python train.py --norm_place="pre" --init_std_o=0.0 --lr=0.000628 --schedule="wsd" --batch_tokens=[16384, 32768, 49152]
Each number is 50 + 12 x the weight over its row's rms, rounded and kept within 0 to 99. Layers, rows and columns count from 0. The size before them is the row's rms in percent of the matrix's.

# layer 5 MLP down (transposed), 448x128, rms 0.0778, rows 96-114, columns 0-127
111:44 67 61 59 52 58 49 59 44 46 57 36 47 37 41 50 55 70 42 56 41 38 67 40 55 50 43 59 60 48 46 53 42 38 57 40 63 38 32 54 69 35 51 58 28 43 43 54 64 49 82 66 45 47 45 21 77 23 51 31 27 38 46 26 38 51 63 71 45 53 41 45 66 49 60 49 72 67 38 38 47 46 28 57 28 48 37 51 58 54 65 55 71 45 50 44 36 50 64 66 54 30 50 44 44 41 26 56 61 50 61 35 32 57 49 57 61 49 60 57 43 28 42 54 50 50 43 61
100:57 30 49 51 63 45 62 67 54 48 53 41 49 56 37 69 50 42 40 32 42 40 55 34 51 41 58 40 42 53 37 67 50 27 33 60 12 38 54 45 52 44 56 26 63 46 70 65 33 35 85 52 61 59 36 63 45 71 56 59 62 51 40 55 51 37 46 47 49 48 38 28 45 56 54 58 51 43 32 42 57 37 50 50 51 43 41 65 43 50 52 55 52 54 25 60 65 60 31 25 34 50 43 37 41 50 63 54 37 58 54 48 60 49 51 63 38 45 51 73 35 64 38 56 73 49 72 51
100:21 56 77 48 67 47 42 43 54 44 52 47 48 35 60 54 45 55 45 57 49 65 46 62 32 38 57 27 57 50 74 44 45 54 33 63 17 40 49 70 47 60 47 54 56 45 56 65 70 37 65 72 46 42 53 48 74 36 58 48 67 47 53 43 58 50 47 51 58 46 72 59 52 35 73 21 44 67 32 54 28 56 35 45 30 43 43 48 58 48 56 50 46 55 37 48 32 73 41 62 70 56 44 34 56 56 40 60 42 60 51 60 51 50 59 48 54 30 47 53 41 44 68 38 58 30 53 66
097:43 70 56 41 44 46 51 56 40 48 44 60 49 74 49 42 52 62 51 59 24 62 25 54 45 68 38 67 36 34 68 57 32 58 49 40 65 44 34 23 59 44 36 62 50 41 57 59 65 52 65 60 66 71 66 61 45 43 48 34 82 41 33 50 44 55 62 20 37 58 56 36 38 58 43 71 60 57 57 63 29 42 45 24 58 52 45 52 44 49 52 52 44 38 56 62 49 26 53 71 36 68 67 60 58 61 57 64 37 39 56 59 58 49 42 43 55 38 37 54 57 51 49 46 46 55 50 63
105:45 48 47 55 52 50 43 56 48 59 69 35 51 45 44 46 51 50 52 46 75 32 47 35 50 45 49 51 29 53 76 71 59 49 43 31 42 30 35 43 36 50 45 44 49 70 55 64 73 51 50 63 66 46 51 59 50 27 65 35 67 47 54 60 33 29 50 49 53 43 48 50 65 56 47 52 42 30 76 63 55 30 49 62 52 51 37 55 49 41 61 25 35 57 42 49 71 41 37 43 43 53 65 61 38 41 66 61 15 38 66 57 48 43 31 58 64 44 63 35 53 61 26 53 66 50 38 43
096:50 46 44 53 63 53 59 57 47 64 67 56 64 42 54 44 53 52 49 47 54 48 54 63 57 44 37 58 47 50 34 56 43 39 52 49 40 32 38 40 42 55 60 41 52 55 51 47 54 59 67 75 69 42 52 83 68 52 69 55 17 58 43 29 54 44 46 83 45 45 54 46 27 42 14 70 40 47 40 60 43 21 46 36 37 44 40 48 57 68 44 42 61 66 33 47 69 36 36 34 47 53 55 31 27 59 34 55 40 54 47 52 55 67 54 43 43 41 40 54 45 36 52 52 56 56 35 69
104:61 59 37 68 64 43 53 56 34 67 42 58 41 48 47 34 61 55 76 55 46 57 53 49 37 61 74 63 49 66 46 50 52 36 45 37 47 54 59 63 41 55 28 49 58 54 76 33 73 50 22 59 28 47 39 64 62 67 45 48 60 63 60 54 41 51 48 39 47 72 47 55 48 44 65 71 40 50 35 44 51 45 33 65 50 57 50 53 50 49 57 46 43 46 47 24 63 57 37 17 68 52 42 55 61 77 45 33 52 56 46 73 45 37 36 57 29 37 52 40 61 66 48 58 66 51 44 42
103:59 48 55 68 56 52 63 70 40 38 24 62 43 48 72 48 40 58 63 49 45 69 56 57 54 58 60 36 73 48 39 36 51 33 74 53 49 47 43 38 42 74 57 56 52 53 47 68 40 60 40 44 64 43 60 65 41 48 44 44 53 66 77 32 64 36 49 49 67 55 46 53 47 49 35 63 51 43 54 49 49 67 60 56 51 64 21 39 68 59 40 39 40 50 50 65 43 50 62 54 80 33 33 33 56 67 79 47 47 63 66 50 43 37 60 36 63 34 52 57 45 44 43 41 30 56 63 58
093:35 76 37 49 76 46 31 60 44 50 43 42 42 42 51 62 39 50 57 56 56 52 60 41 44 46 35 58 62 61 46 53 62 72 66 42 61 50 53 51 52 53 65 61 35 73 60 41 42 62 63 52 76 57 78 61 38 64 67 41 63 54 47 43 48 59 68 70 40 40 40 64 58 57 62 37 45 47 62 68 45 23 52 35 54 51 54 46 64 53 53 50 68 60 31 67 54 56 52 71 45 31 42 56 35 48 44 55 60 45 27 54 72 29 33 66 42 58 30 51 58 50 43 32 38 38 60 56
094:61 51 49 42 47 56 41 50 48 54 61 37 28 45 38 49 52 34 58 43 41 56 60 59 55 55 29 61 34 39 43 36 61 56 33 30 86 57 43 50 72 37 75 59 30 49 67 55 34 39 81 36 36 45 31 73 28 49 46 48 17 43 53 39 35 56 37 48 54 52 50 54 56 38 51 44 44 60 54 59 59 38 28 39 56 48 46 58 41 33 71 49 44 52 36 57 41 51 61 48 49 41 48 69 62 54 57 30 43 39 50 57 28 46 48 36 68 39 52 46 65 49 54 60 47 43 47 73
097:59 33 51 43 62 71 69 33 35 63 43 60 32 45 33 52 53 44 55 61 58 61 48 50 38 48 40 46 20 57 62 62 52 41 35 46 57 39 62 45 67 61 72 82 47 37 37 62 28 45 71 48 72 56 54 55 64 45 47 43 44 39 37 68 60 52 63 52 46 63 49 41 48 41 34 45 46 57 60 66 64 48 77 25 44 55 54 46 50 41 57 41 58 48 62 71 74 47 58 50 68 50 50 50 70 34 69 57 50 55 51 39 58 48 39 45 27 46 45 68 37 45 65 43 64 34 53 62
096:59 42 55 52 80 45 58 41 62 56 49 30 39 58 49 56 60 33 29 49 47 57 48 37 37 28 45 24 39 44 47 45 49 47 59 40 67 55 45 42 58 62 55 58 50 64 51 48 73 47 99 60 51 55 59 64 20 49 51 60 32 53 51 44 43 51 37 45 32 62 52 54 43 49 60 66 47 51 41 49 55 45 44 71 59 64 48 43 40 58 59 53 45 59 39 63 40 27 43 44 52 41 59 25 41 53 29 68 50 42 40 62 62 64 45 36 54 43 44 38 37 53 51 69 62 32 48 65
092:65 56 68 61 54 55 61 38 53 52 44 35 36 51 60 22 54 57 57 49 65 59 39 57 35 48 45 64 57 36 41 51 47 43 52 64 59 40 42 59 42 46 45 52 47 64 35 27 83 80 15 54 67 57 75 64 67 49 43 50 85 50 52 38 50 41 50 43 44 60 53 51 62 60 61 47 72 53 59 65 48 46 60 51 47 48 71 45 49 61 34 42 58 36 51 52 58 45 54 38 58 70 52 66 62 58 57 50 41 51 41 44 58 47 41 36 59 51 58 39 53 43 62 81 69 64 61 39
095:42 38 33 56 47 23 39 35 55 66 58 67 45 44 72 55 46 54 41 64 44 48 64 69 46 75 59 47 51 39 68 61 37 49 57 78 41 61 46 52 50 51 31 57 57 60 39 56 60 41 53 43 43 58 54 47 41 37 70 75 63 38 46 47 57 32 62 45 55 55 47 75 49 51 62 81 56 63 45 62 52 64 72 49 76 52 45 41 27 47 51 53 64 46 43 33 53 57 66 51 43 39 59 60 56 54 41 40 54 47 54 38 48 53 58 48 65 53 54 41 21 70 41 49 32 28 56 75
095:63 37 52 60 43 52 38 57 64 41 42 54 49 50 64 46 41 42 54 50 51 43 48 30 47 34 51 56 77 52 47 52 58 51 48 43 63 50 49 47 20 53 47 35 49 53 55 49 43 60 64 63 57 51 60 50 48 41 49 79 68 69 30 39 60 42 52 42 65 84 30 51 62 63 56 65 63 44 67 80 54 34 66 62 50 28 52 30 66 37 53 53 64 45 43 56 40 31 37 56 64 36 45 36 40 49 58 44 28 38 46 57 44 24 33 60 40 47 73 53 41 58 44 62 64 33 53 39
100:49 29 67 39 40 54 51 49 70 48 62 53 42 53 49 53 43 36 44 60 38 52 49 47 29 57 53 38 26 44 57 30 59 45 38 44 75 57 42 69 43 66 42 56 52 33 45 63 55 50 40 47 47 44 47 58 46 47 61 74 56 62 31 41 77 49 59 51 25 51 41 52 64 37 52 36 38 14 56 60 57 52 51 32 49 58 43 58 41 45 68 59 44 32 43 38 44 59 72 37 50 77 44 31 45 41 45 58 51 42 44 35 54 25 49 40 48 61 67 49 50 41 12 59 51 64 48 50
095:58 51 48 56 32 52 51 35 52 26 48 49 27 54 63 72 65 69 14 65 61 14 56 71 28 53 61 46 50 30 62 23 53 56 67 33 49 30 45 75 29 62 51 45 68 46 42 59 61 47 50 40 48 56 53 44 69 59 68 68 57 62 39 50 72 60 57 44 60 52 61 58 62 45 48 60 54 51 63 35 59 48 40 41 50 58 47 49 60 54 57 46 52 47 54 59 53 52 48 48 50 47 45 39 73 54 28 55 52 40 51 61 53 44 51 46 43 47 40 34 60 38 59 47 43 39 34 74
094:50 50 66 34 76 51 46 54 53 47 41 58 40 47 70 48 64 59 23 68 48 45 47 33 61 63 46 61 55 54 45 43 55 59 70 43 55 38 59 22 38 47 64 63 45 28 53 34 46 49 62 36 51 59 57 48 52 43 74 52 43 59 37 54 32 44 63 52 53 87 44 36 53 51 46 49 54 31 33 64 40 40 42 67 57 43 46 43 26 68 45 41 50 48 65 60 36 45 44 65 49 42 58 58 65 42 72 32 47 40 71 42 53 75 31 47 56 51 19 45 35 60 52 40 54 54 53 53
091:46 45 35 53 61 48 31 37 54 42 58 52 42 38 24 64 72 55 44 66 67 68 35 68 55 49 48 54 55 53 40 66 52 49 49 45 26 19 44 71 45 76 59 22 67 59 50 39 40 58 34 31 50 46 59 31 55 67 58 64 49 49 52 43 54 51 76 52 27 51 55 58 51 59 59 38 56 33 36 42 40 60 63 39 73 56 41 65 67 36 38 51 53 37 44 56 49 52 53 22 37 65 46 66 69 27 50 58 43 60 50 55 42 48 41 59 50 64 55 46 54 49 37 47 35 50 56 45
# layer 5 MLP gate, 448x128, rms 0.0845, rows 97-114, columns 0-127
099:57 43 41 52 44 47 47 44 48 56 41 49 65 46 50 41 63 57 47 70 59 44 66 32 30 36 72 28 54 61 45 31 53 47 55 43 64 56 52 50 68 29 54 63 48 43 42 61 76 58 49 41 40 47 40 38 44 31 40 54 53 37 42 51 69 43 63 48 54 68 59 62 26 41 34 64 59 53 40 54 16 43 58 56 66 36 39 53 41 71 58 43 43 51 42 45 34 56 65 49 32 27 73 40 59 60 63 31 59 68 31 61 53 57 58 31 57 20 37 36 44 51 51 54 59 43 36 50
107:52 39 55 37 65 41 62 56 59 29 53 50 49 62 76 38 62 73 48 64 44 48 60 50 49 66 51 48 67 36 44 27 38 39 42 64 54 71 67 45 55 50 75 27 55 54 70 46 59 32 48 53 35 60 71 46 48 40 62 57 35 66 36 44 20 35 42 57 48 45 43 44 81 44 41 67 56 45 48 43 60 56 53 52 64 47 35 43 39 57 55 47 55 57 23 38 45 60 44 56 38 44 53 47 32 37 55 54 67 44 51 65 48 65 47 35 63 39 57 54 56 46 69 52 48 72 77 59
097:56 37 59 31 43 41 39 19 50 66 52 37 43 33 65 45 49 48 54 39 70 39 54 63 61 61 66 43 62 45 51 44 57 40 50 45 31 62 44 51 34 56 61 40 31 46 35 55 55 52 45 30 59 56 43 29 68 53 40 43 46 59 54 45 73 39 34 56 73 41 47 67 74 40 64 29 37 45 33 42 72 35 38 53 22 45 26 35 58 30 41 60 55 54 54 43 38 50 42 38 55 57 47 53 27 42 38 46 61 50 50 71 52 52 65 23 58 51 50 45 47 49 68 52 57 55 37 34
108:62 38 48 44 69 49 39 49 41 70 45 77 73 61 65 51 51 52 59 60 42 52 47 68 68 46 29 37 41 71 51 35 35 47 65 59 58 63 44 55 46 63 63 58 68 49 34 42 30 72 59 37 45 36 53 58 42 46 54 50 43 53 50 61 32 46 42 46 62 65 48 57 56 49 57 49 55 73 74 55 49 42 65 61 44 65 64 54 48 61 56 45 59 40 49 54 27 40 59 73 37 46 61 24 51 52 23 62 64 42 47 51 41 69 62 72 32 54 61 33 31 35 42 67 55 45 56 54
106:58 48 37 62 46 38 46 56 51 46 37 36 49 63 67 57 36 63 39 56 36 44 67 33 54 46 34 45 49 45 37 19 41 45 18 45 57 51 49 58 37 57 55 55 59 41 59 58 31 53 57 60 61 58 28 58 36 45 55 74 34 56 40 41 48 63 38 68 55 59 34 74 35 48 44 53 60 65 57 45 47 48 61 44 57 46 64 36 63 66 59 55 54 53 25 52 70 63 43 52 53 38 60 29 61 66 45 61 58 47 39 55 65 71 75 53 56 73 50 58 46 29 42 47 28 47 76 54
101:39 47 63 38 47 65 43 35 55 59 53 49 50 51 52 59 66 54 33 74 45 43 30 53 58 44 49 68 53 37 53 85 44 27 35 49 43 44 60 65 57 41 71 28 67 56 51 54 45 49 59 47 45 59 51 64 58 74 63 53 46 33 67 56 63 59 48 38 52 40 50 65 41 51 36 60 46 30 61 32 45 50 45 24 49 63 41 51 56 58 42 64 53 45 36 59 40 64 35 68 41 44 70 49 57 37 58 59 31 52 41 28 54 21 54 54 47 55 34 29 72 40 68 52 68 42 59 56
103:57 51 49 44 46 47 61 49 68 45 48 50 37 55 67 42 57 58 66 36 37 47 59 42 56 47 37 71 68 53 59 48 40 57 52 51 55 41 75 56 29 48 62 40 42 58 10 44 24 52 75 47 38 47 32 61 47 50 47 35 48 46 35 56 49 24 69 49 41 49 35 39 54 51 67 63 42 79 56 54 76 53 42 66 57 51 54 45 58 28 62 41 43 31 41 40 38 51 46 56 37 56 51 52 41 48 61 69 32 28 56 40 34 47 45 70 55 54 32 63 37 45 47 32 47 50 35 65
097:50 40 43 54 51 75 48 52 52 39 58 52 39 47 29 55 32 61 34 68 35 49 38 75 49 54 77 43 71 32 49 49 49 48 54 51 61 54 53 58 58 31 55 59 47 53 49 54 51 45 49 72 60 73 49 35 70 53 64 50 60 48 44 40 35 31 61 61 58 37 66 70 61 69 28 32 42 53 50 47 36 36 69 37 56 75 51 44 60 63 47 54 53 47 49 45 42 55 55 69 63 39 54 52 36 45 34 44 49 51 58 60 41 64 65 74 36 45 60 43 65 70 25 43 53 35 27 66
099:47 51 64 56 52 56 53 47 63 39 58 48 58 43 69 51 60 57 44 53 52 48 45 38 46 72 42 50 70 55 48 69 56 28 49 51 55 54 58 52 47 33 47 35 45 39 42 34 48 53 37 30 49 66 56 81 51 29 45 59 55 44 34 55 75 21 71 58 69 54 73 31 44 65 65 58 37 65 46 48 21 62 50 49 51 22 46 44 72 56 59 51 58 45 43 84 37 52 59 51 49 50 41 44 46 40 43 51 43 57 53 50 49 45 26 48 60 51 57 47 36 53 53 55 86 59 52 31
105:39 60 75 62 44 35 73 35 46 57 53 43 61 45 34 48 48 39 61 37 44 57 49 63 40 53 34 48 55 41 50 46 29 52 60 71 66 62 71 69 46 47 36 39 41 57 63 50 52 32 36 64 42 24 56 36 60 49 47 56 53 32 61 51 40 62 42 47 71 32 47 33 65 49 45 53 56 65 61 46 43 54 47 65 34 27 53 62 34 52 44 38 50 37 40 32 25 43 49 68 21 45 41 42 34 36 65 50 47 58 72 57 39 46 47 63 63 40 39 55 59 77 40 65 44 36 54 45
093:36 50 34 45 43 44 28 47 53 39 43 50 45 52 42 45 38 67 48 40 37 27 43 72 42 48 51 30 38 53 44 43 63 63 46 70 56 58 46 72 41 36 50 37 57 61 43 54 46 29 54 35 50 16 57 82 53 43 48 67 58 44 43 51 34 54 22 53 19 54 43 53 54 56 52 61 30 45 47 62 45 54 52 57 49 52 64 32 57 53 48 48 60 49 51 56 46 65 51 43 49 51 50 42 21 33 51 48 48 49 47 57 37 61 69 51 51 70 36 69 50 75 65 70 39 19 43 55
095:56 56 53 33 47 50 42 33 27 30 41 40 56 40 72 60 28 32 49 41 26 31 60 41 57 54 46 46 41 62 38 43 53 49 42 60 47 56 43 77 49 33 69 37 57 37 81 58 36 31 52 53 36 29 52 45 37 37 40 58 31 41 36 51 23 51 49 36 41 32 52 66 54 48 57 55 44 59 45 49 32 57 49 46 38 62 51 56 48 33 51 63 49 52 53 32 56 40 43 50 65 55 60 24 38 49 62 51 61 34 46 48 51 52 72 56 60 39 51 70 51 71 33 49 64 47 33 64
091:46 56 42 52 42 55 52 70 30 73 52 48 48 56 62 46 41 60 64 46 35 46 60 46 41 39 64 38 43 64 49 65 51 34 62 14 35 55 82 43 51 58 35 33 35 63 44 15 36 49 49 40 43 61 66 51 61 38 41 70 47 58 53 49 54 38 63 59 59 47 63 50 46 54 48 68 66 62 48 41 40 71 56 62 46 65 53 53 64 43 30 56 43 45 56 65 29 46 56 55 58 64 59 41 39 62 45 36 31 56 54 43 76 57 36 48 55 48 38 71 56 75 36 52 58 33 49 58
093:67 35 35 57 42 64 51 25 71 52 46 66 31 68 76 37 43 34 52 56 36 29 54 57 37 39 40 47 35 66 45 55 77 59 50 52 63 45 57 21 47 40 50 47 44 59 53 45 57 47 54 68 40 47 54 45 47 51 44 44 60 48 56 52 57 64 34 64 59 66 21 58 60 72 27 36 41 39 62 59 54 47 39 42 62 52 39 51 50 42 54 50 43 55 75 49 72 52 60 37 37 44 25 71 60 44 49 35 32 52 62 65 64 62 39 52 44 53 67 52 56 71 50 49 58 46 53 63
103:52 53 30 35 61 36 57 68 43 68 47 28 54 42 38 73 62 51 37 60 38 46 28 55 48 62 41 64 52 54 47 60 53 50 34 45 47 71 33 44 47 50 55 38 52 51 46 55 31 52 47 44 56 66 59 58 67 29 48 60 38 51 42 65 71 40 51 41 43 57 59 50 55 39 73 62 54 36 55 69 56 54 53 53 58 34 31 59 63 65 51 28 51 50 83 66 36 92 47 35 59 55 43 54 42 47 58 49 53 72 39 55 73 56 63 46 31 65 52 53 32 48 39 50 58 42 52 33
097:57 55 29 46 32 61 56 85 35 59 56 82 46 49 39 51 45 51 32 49 27 59 55 28 61 29 40 54 44 44 29 29 34 53 42 64 47 46 51 57 58 58 17 43 49 54 61 63 50 60 51 70 46 48 37 36 56 52 41 42 46 55 49 57 57 48 64 53 47 44 65 56 72 49 50 53 38 38 71 54 65 53 40 33 39 32 47 65 62 81 43 49 49 42 50 68 62 42 64 37 54 72 54 54 37 66 58 48 73 55 62 58 47 47 55 62 44 55 41 42 46 44 47 66 57 72 41 55
094:68 58 61 66 57 54 66 54 58 46 58 41 58 49 24 47 69 65 48 34 49 52 53 56 46 90 62 52 40 40 46 60 63 43 55 70 44 57 32 54 40 26 28 45 42 43 64 63 67 53 41 65 66 62 46 54 63 66 63 56 50 19 36 56 53 55 47 59 38 65 43 53 73 83 51 58 53 42 58 46 53 41 35 35 57 50 43 44 48 53 62 36 52 59 31 49 57 52 74 58 35 50 51 54 35 48 57 47 67 64 54 31 53 46 41 60 68 68 64 40 36 54 52 42 65 30 51 53
094:56 62 62 52 55 48 37 45 42 26 60 54 41 57 65 38 86 53 69 51 40 49 66 49 58 39 53 43 37 47 28 49 51 48 53 54 68 74 33 55 56 57 25 81 51 36 47 33 46 63 50 31 43 52 51 46 64 74 70 52 57 54 50 53 57 37 55 52 49 48 45 19 53 50 65 39 43 74 42 73 40 42 33 67 49 46 47 46 28 48 66 47 36 48 58 52 38 25 41 30 48 58 38 62 51 60 39 46 65 53 45 75 41 51 42 49 54 34 39 60 38 46 55 58 50 44 43 46
# layer 5 MLP up, 448x128, rms 0.0821, rows 97-114, columns 0-127
099:56 36 44 39 57 45 48 63 39 38 28 61 59 55 57 45 44 54 62 37 39 53 48 45 37 65 52 29 48 46 51 58 39 44 49 72 30 37 33 49 54 19 26 38 71 56 51 26 43 46 52 35 67 47 36 49 56 56 58 47 48 56 46 46 28 43 60 51 32 56 43 63 37 51 60 41 57 38 44 58 72 51 67 44 52 35 51 20 50 53 65 40 43 75 34 76 55 46 55 47 50 31 70 53 66 45 45 52 58 31 54 23 58 46 46 49 62 62 62 45 55 51 27 41 66 54 70 55
099:69 62 34 41 59 56 35 43 44 42 63 53 43 57 42 60 60 44 64 64 16 48 53 61 26 43 62 51 60 77 27 69 41 57 56 30 38 57 56 49 51 57 55 81 42 59 58 35 47 51 65 53 52 39 45 45 49 52 38 45 47 44 49 51 36 70 48 36 45 58 27 51 77 67 63 41 65 44 42 67 65 46 50 48 59 48 40 57 49 57 61 46 34 26 46 43 52 50 50 66 40 61 34 28 47 67 64 54 35 45 75 54 51 43 58 77 28 56 56 42 46 39 52 64 37 51 53 50
096:47 43 43 57 66 35 28 68 60 59 45 52 63 29 40 37 46 66 75 50 62 64 32 63 67 61 46 48 62 75 62 26 41 68 26 34 56 53 52 55 40 51 42 46 56 46 54 66 54 47 47 54 33 57 41 67 47 43 54 37 61 39 51 64 51 45 57 40 59 23 56 43 48 74 43 35 55 51 48 40 34 64 72 66 50 51 66 50 62 58 59 53 52 36 44 85 60 65 56 43 54 55 38 60 48 54 58 63 44 24 60 67 62 25 55 58 57 49 64 56 39 53 59 51 58 47 43 35
105:74 53 41 30 58 31 36 47 42 53 61 56 46 47 58 49 45 63 64 48 56 60 52 48 60 36 59 57 44 57 43 63 28 37 53 48 46 25 59 39 52 48 44 71 74 38 48 49 53 46 62 42 43 28 54 38 43 40 47 80 60 23 59 42 32 81 46 35 36 38 36 68 48 63 48 57 68 35 48 64 59 43 45 52 46 50 47 58 38 53 68 69 41 41 72 38 46 52 41 44 37 55 43 26 58 82 39 56 33 56 65 47 51 45 41 42 43 54 45 70 47 32 47 49 52 65 62 61
098:39 40 38 52 40 63 44 39 44 70 45 51 52 52 43 54 46 60 46 44 69 42 46 54 63 45 38 49 61 74 40 56 47 60 68 39 61 39 36 34 60 48 61 61 58 59 36 73 34 41 33 65 51 50 44 37 49 53 50 48 68 47 37 42 59 48 07 39 46 68 49 39 50 37 40 47 33 45 37 50 37 37 57 48 52 47 59 34 35 44 42 67 77 43 67 49 34 39 41 53 36 54 72 38 42 69 57 42 56 48 51 72 47 22 66 56 54 55 71 68 47 54 39 51 55 61 25 65
103:63 39 45 60 58 57 59 35 56 55 62 29 45 44 83 39 51 60 51 36 55 55 55 64 66 53 48 34 34 57 49 58 60 56 55 60 43 35 62 61 43 34 49 49 36 40 64 33 72 73 58 18 42 44 56 45 42 43 36 50 43 58 62 70 49 47 56 63 36 63 29 59 34 70 33 62 50 47 66 29 71 64 51 47 39 45 57 74 65 40 50 65 55 48 28 54 68 48 53 54 62 48 40 31 51 51 44 37 61 60 36 33 58 55 39 50 42 69 59 58 59 33 58 52 54 44 50 75
103:51 51 58 77 65 56 56 25 57 45 31 44 50 41 67 43 63 53 45 39 47 60 44 57 61 34 40 38 56 56 28 47 88 45 50 49 25 51 53 38 79 67 41 58 31 51 33 51 63 45 58 49 63 60 58 58 41 50 54 44 54 65 38 71 49 48 44 55 50 51 41 30 55 35 47 37 53 37 56 63 64 52 74 51 69 48 18 69 57 63 50 52 52 60 36 70 60 66 47 56 58 40 39 62 52 41 51 46 44 39 42 44 45 29 72 49 62 47 45 39 26 39 42 54 55 38 57 54
095:48 34 66 45 60 57 70 58 31 62 60 52 57 45 42 61 45 51 49 61 37 65 54 39 53 35 39 71 73 65 58 49 65 35 70 37 31 44 47 35 51 45 51 66 56 26 48 58 49 51 50 35 45 44 34 64 64 55 38 48 57 52 56 48 49 41 55 67 59 63 59 68 52 68 65 21 53 56 55 64 42 32 49 46 30 55 75 40 28 34 64 34 45 44 64 58 34 75 39 46 48 54 70 43 29 52 35 63 73 49 45 45 49 33 61 56 70 48 49 53 31 48 38 60 48 46 61 49
095:53 42 65 51 47 44 39 58 50 45 35 22 49 52 57 48 38 40 76 53 68 70 47 39 11 44 51 50 53 67 66 51 65 40 61 38 39 36 54 63 30 69 45 38 30 62 25 50 35 47 61 72 49 63 49 36 41 56 47 71 43 77 57 52 43 55 40 35 53 46 66 66 59 55 38 35 64 44 41 57 40 51 63 50 36 57 45 66 54 58 55 61 42 39 53 45 63 68 57 35 33 58 40 30 46 53 56 49 68 61 52 56 80 48 43 61 52 60 45 44 48 51 50 53 41 46 49 25
100:57 68 41 45 38 55 17 59 42 53 55 61 28 47 56 40 67 37 41 57 25 58 37 47 66 37 62 30 45 41 30 50 48 47 38 55 46 33 33 52 55 54 54 50 55 54 53 38 26 56 49 39 18 23 63 54 54 49 55 40 28 45 67 72 46 48 54 36 45 51 42 51 52 47 67 67 56 65 48 53 62 34 32 21 63 46 41 57 40 44 54 69 36 54 27 45 64 49 61 30 42 62 48 48 48 64 40 63 53 36 65 45 58 44 40 38 62 36 52 70 45 40 52 53 57 54 38 50
102:55 45 55 58 51 67 48 45 61 43 42 48 70 50 41 34 56 37 75 53 58 24 48 39 32 38 66 37 55 74 35 51 38 33 52 35 54 65 34 59 57 67 64 59 54 57 30 44 68 60 55 55 66 68 54 50 44 75 38 56 63 48 42 47 48 34 36 51 73 51 59 32 34 27 45 43 44 44 38 57 63 49 60 71 53 42 63 64 41 47 34 47 39 40 54 35 30 25 41 58 57 39 32 41 57 48 42 45 40 37 61 55 67 56 40 49 48 67 42 39 35 51 37 54 51 63 68 31
104:49 50 65 80 55 53 51 50 48 56 59 57 53 69 51 84 70 43 52 32 53 43 41 44 39 34 50 48 56 48 41 45 43 53 57 40 29 69 40 58 58 46 64 28 46 56 60 42 25 48 53 71 44 45 39 47 58 36 50 54 28 62 46 45 35 44 33 57 48 52 48 70 62 20 53 73 39 55 44 49 23 56 67 40 57 73 48 46 57 55 59 53 54 39 40 38 43 38 47 49 47 39 65 54 57 47 66 42 52 29 36 85 49 57 48 43 22 46 30 53 48 37 45 57 47 35 46 50
092:65 53 74 46 44 57 54 44 51 56 53 58 60 48 60 54 45 49 52 42 41 30 68 45 48 38 66 70 38 45 56 60 38 61 30 37 44 43 55 43 52 38 62 36 46 67 36 59 48 54 56 48 51 52 53 44 42 45 28 16 57 26 65 21 54 45 61 52 43 36 50 50 15 67 43 59 49 44 56 43 53 47 57 30 46 61 47 75 40 73 27 40 56 50 62 70 71 38 55 41 48 50 48 52 47 42 58 48 39 32 30 57 47 78 54 45 45 43 33 41 48 55 68 68 66 39 40 63
093:67 32 53 25 48 59 62 36 34 63 50 52 54 59 66 58 42 41 42 61 46 38 46 71 53 61 63 29 37 44 40 59 60 52 45 57 52 65 27 59 53 43 57 52 38 37 40 37 46 39 58 38 58 54 46 54 41 56 50 49 53 45 46 40 60 19 36 44 51 58 56 69 45 56 67 39 48 75 33 47 60 41 46 81 54 53 28 61 37 29 46 52 28 40 50 40 63 51 55 50 68 50 52 64 78 47 57 45 52 53 55 65 22 49 60 48 29 51 47 41 61 55 55 45 55 31 80 31
099:42 62 43 63 50 14 34 63 68 58 49 36 49 32 58 32 55 47 57 32 62 32 64 40 51 63 55 42 62 59 26 56 50 63 50 46 50 43 70 31 78 24 47 58 39 63 35 47 50 53 51 48 38 59 40 35 61 36 53 42 46 49 51 57 34 48 47 59 65 48 49 57 52 48 48 63 48 60 58 53 51 50 75 66 65 31 51 45 34 43 49 47 45 71 51 30 34 54 49 59 47 32 52 42 63 49 67 48 41 68 62 63 52 82 63 26 64 43 35 53 37 64 48 42 42 37 52 40
094:51 60 42 53 70 26 40 49 46 64 27 54 55 86 37 42 73 38 49 57 47 52 33 53 49 52 46 49 52 45 39 55 39 32 44 61 65 43 65 53 64 35 14 32 64 44 49 62 42 57 56 49 80 25 53 49 54 38 44 42 40 36 51 56 51 63 48 45 30 47 53 54 77 45 29 64 56 51 43 30 49 66 56 52 38 46 70 49 42 54 54 41 40 58 41 63 58 48 56 25 77 68 52 49 49 51 48 35 53 54 51 55 63 53 44 52 46 68 66 58 45 51 56 48 54 34 49 77
092:77 21 48 52 54 66 57 56 29 50 45 55 47 50 55 34 54 58 48 64 33 61 45 53 57 60 60 39 54 50 59 67 44 37 53 33 31 43 49 40 35 56 44 52 74 50 56 51 50 43 43 63 69 44 63 54 51 60 34 36 43 47 47 44 34 46 64 51 49 51 41 42 64 64 46 48 35 38 47 52 29 56 23 36 34 44 51 57 30 34 81 46 46 32 24 38 49 25 41 59 54 74 40 57 57 50 33 42 59 49 44 48 33 41 71 42 59 61 56 59 37 40 39 77 55 46 52 73
091:30 56 64 56 49 59 43 67 62 52 60 56 62 68 41 43 42 35 33 65 39 62 23 31 16 61 51 41 64 45 34 39 55 50 26 62 65 50 53 36 44 39 54 52 44 35 42 54 59 35 58 63 56 57 65 50 39 40 27 37 55 35 42 47 52 32 75 58 58 60 53 49 44 45 52 47 44 48 38 50 50 55 62 36 66 60 56 54 29 60 43 36 41 66 31 51 64 51 60 35 47 53 70 44 22 62 41 39 51 44 48 62 47 53 41 67 61 62 48 80 31 44 51 46 69 47 57 36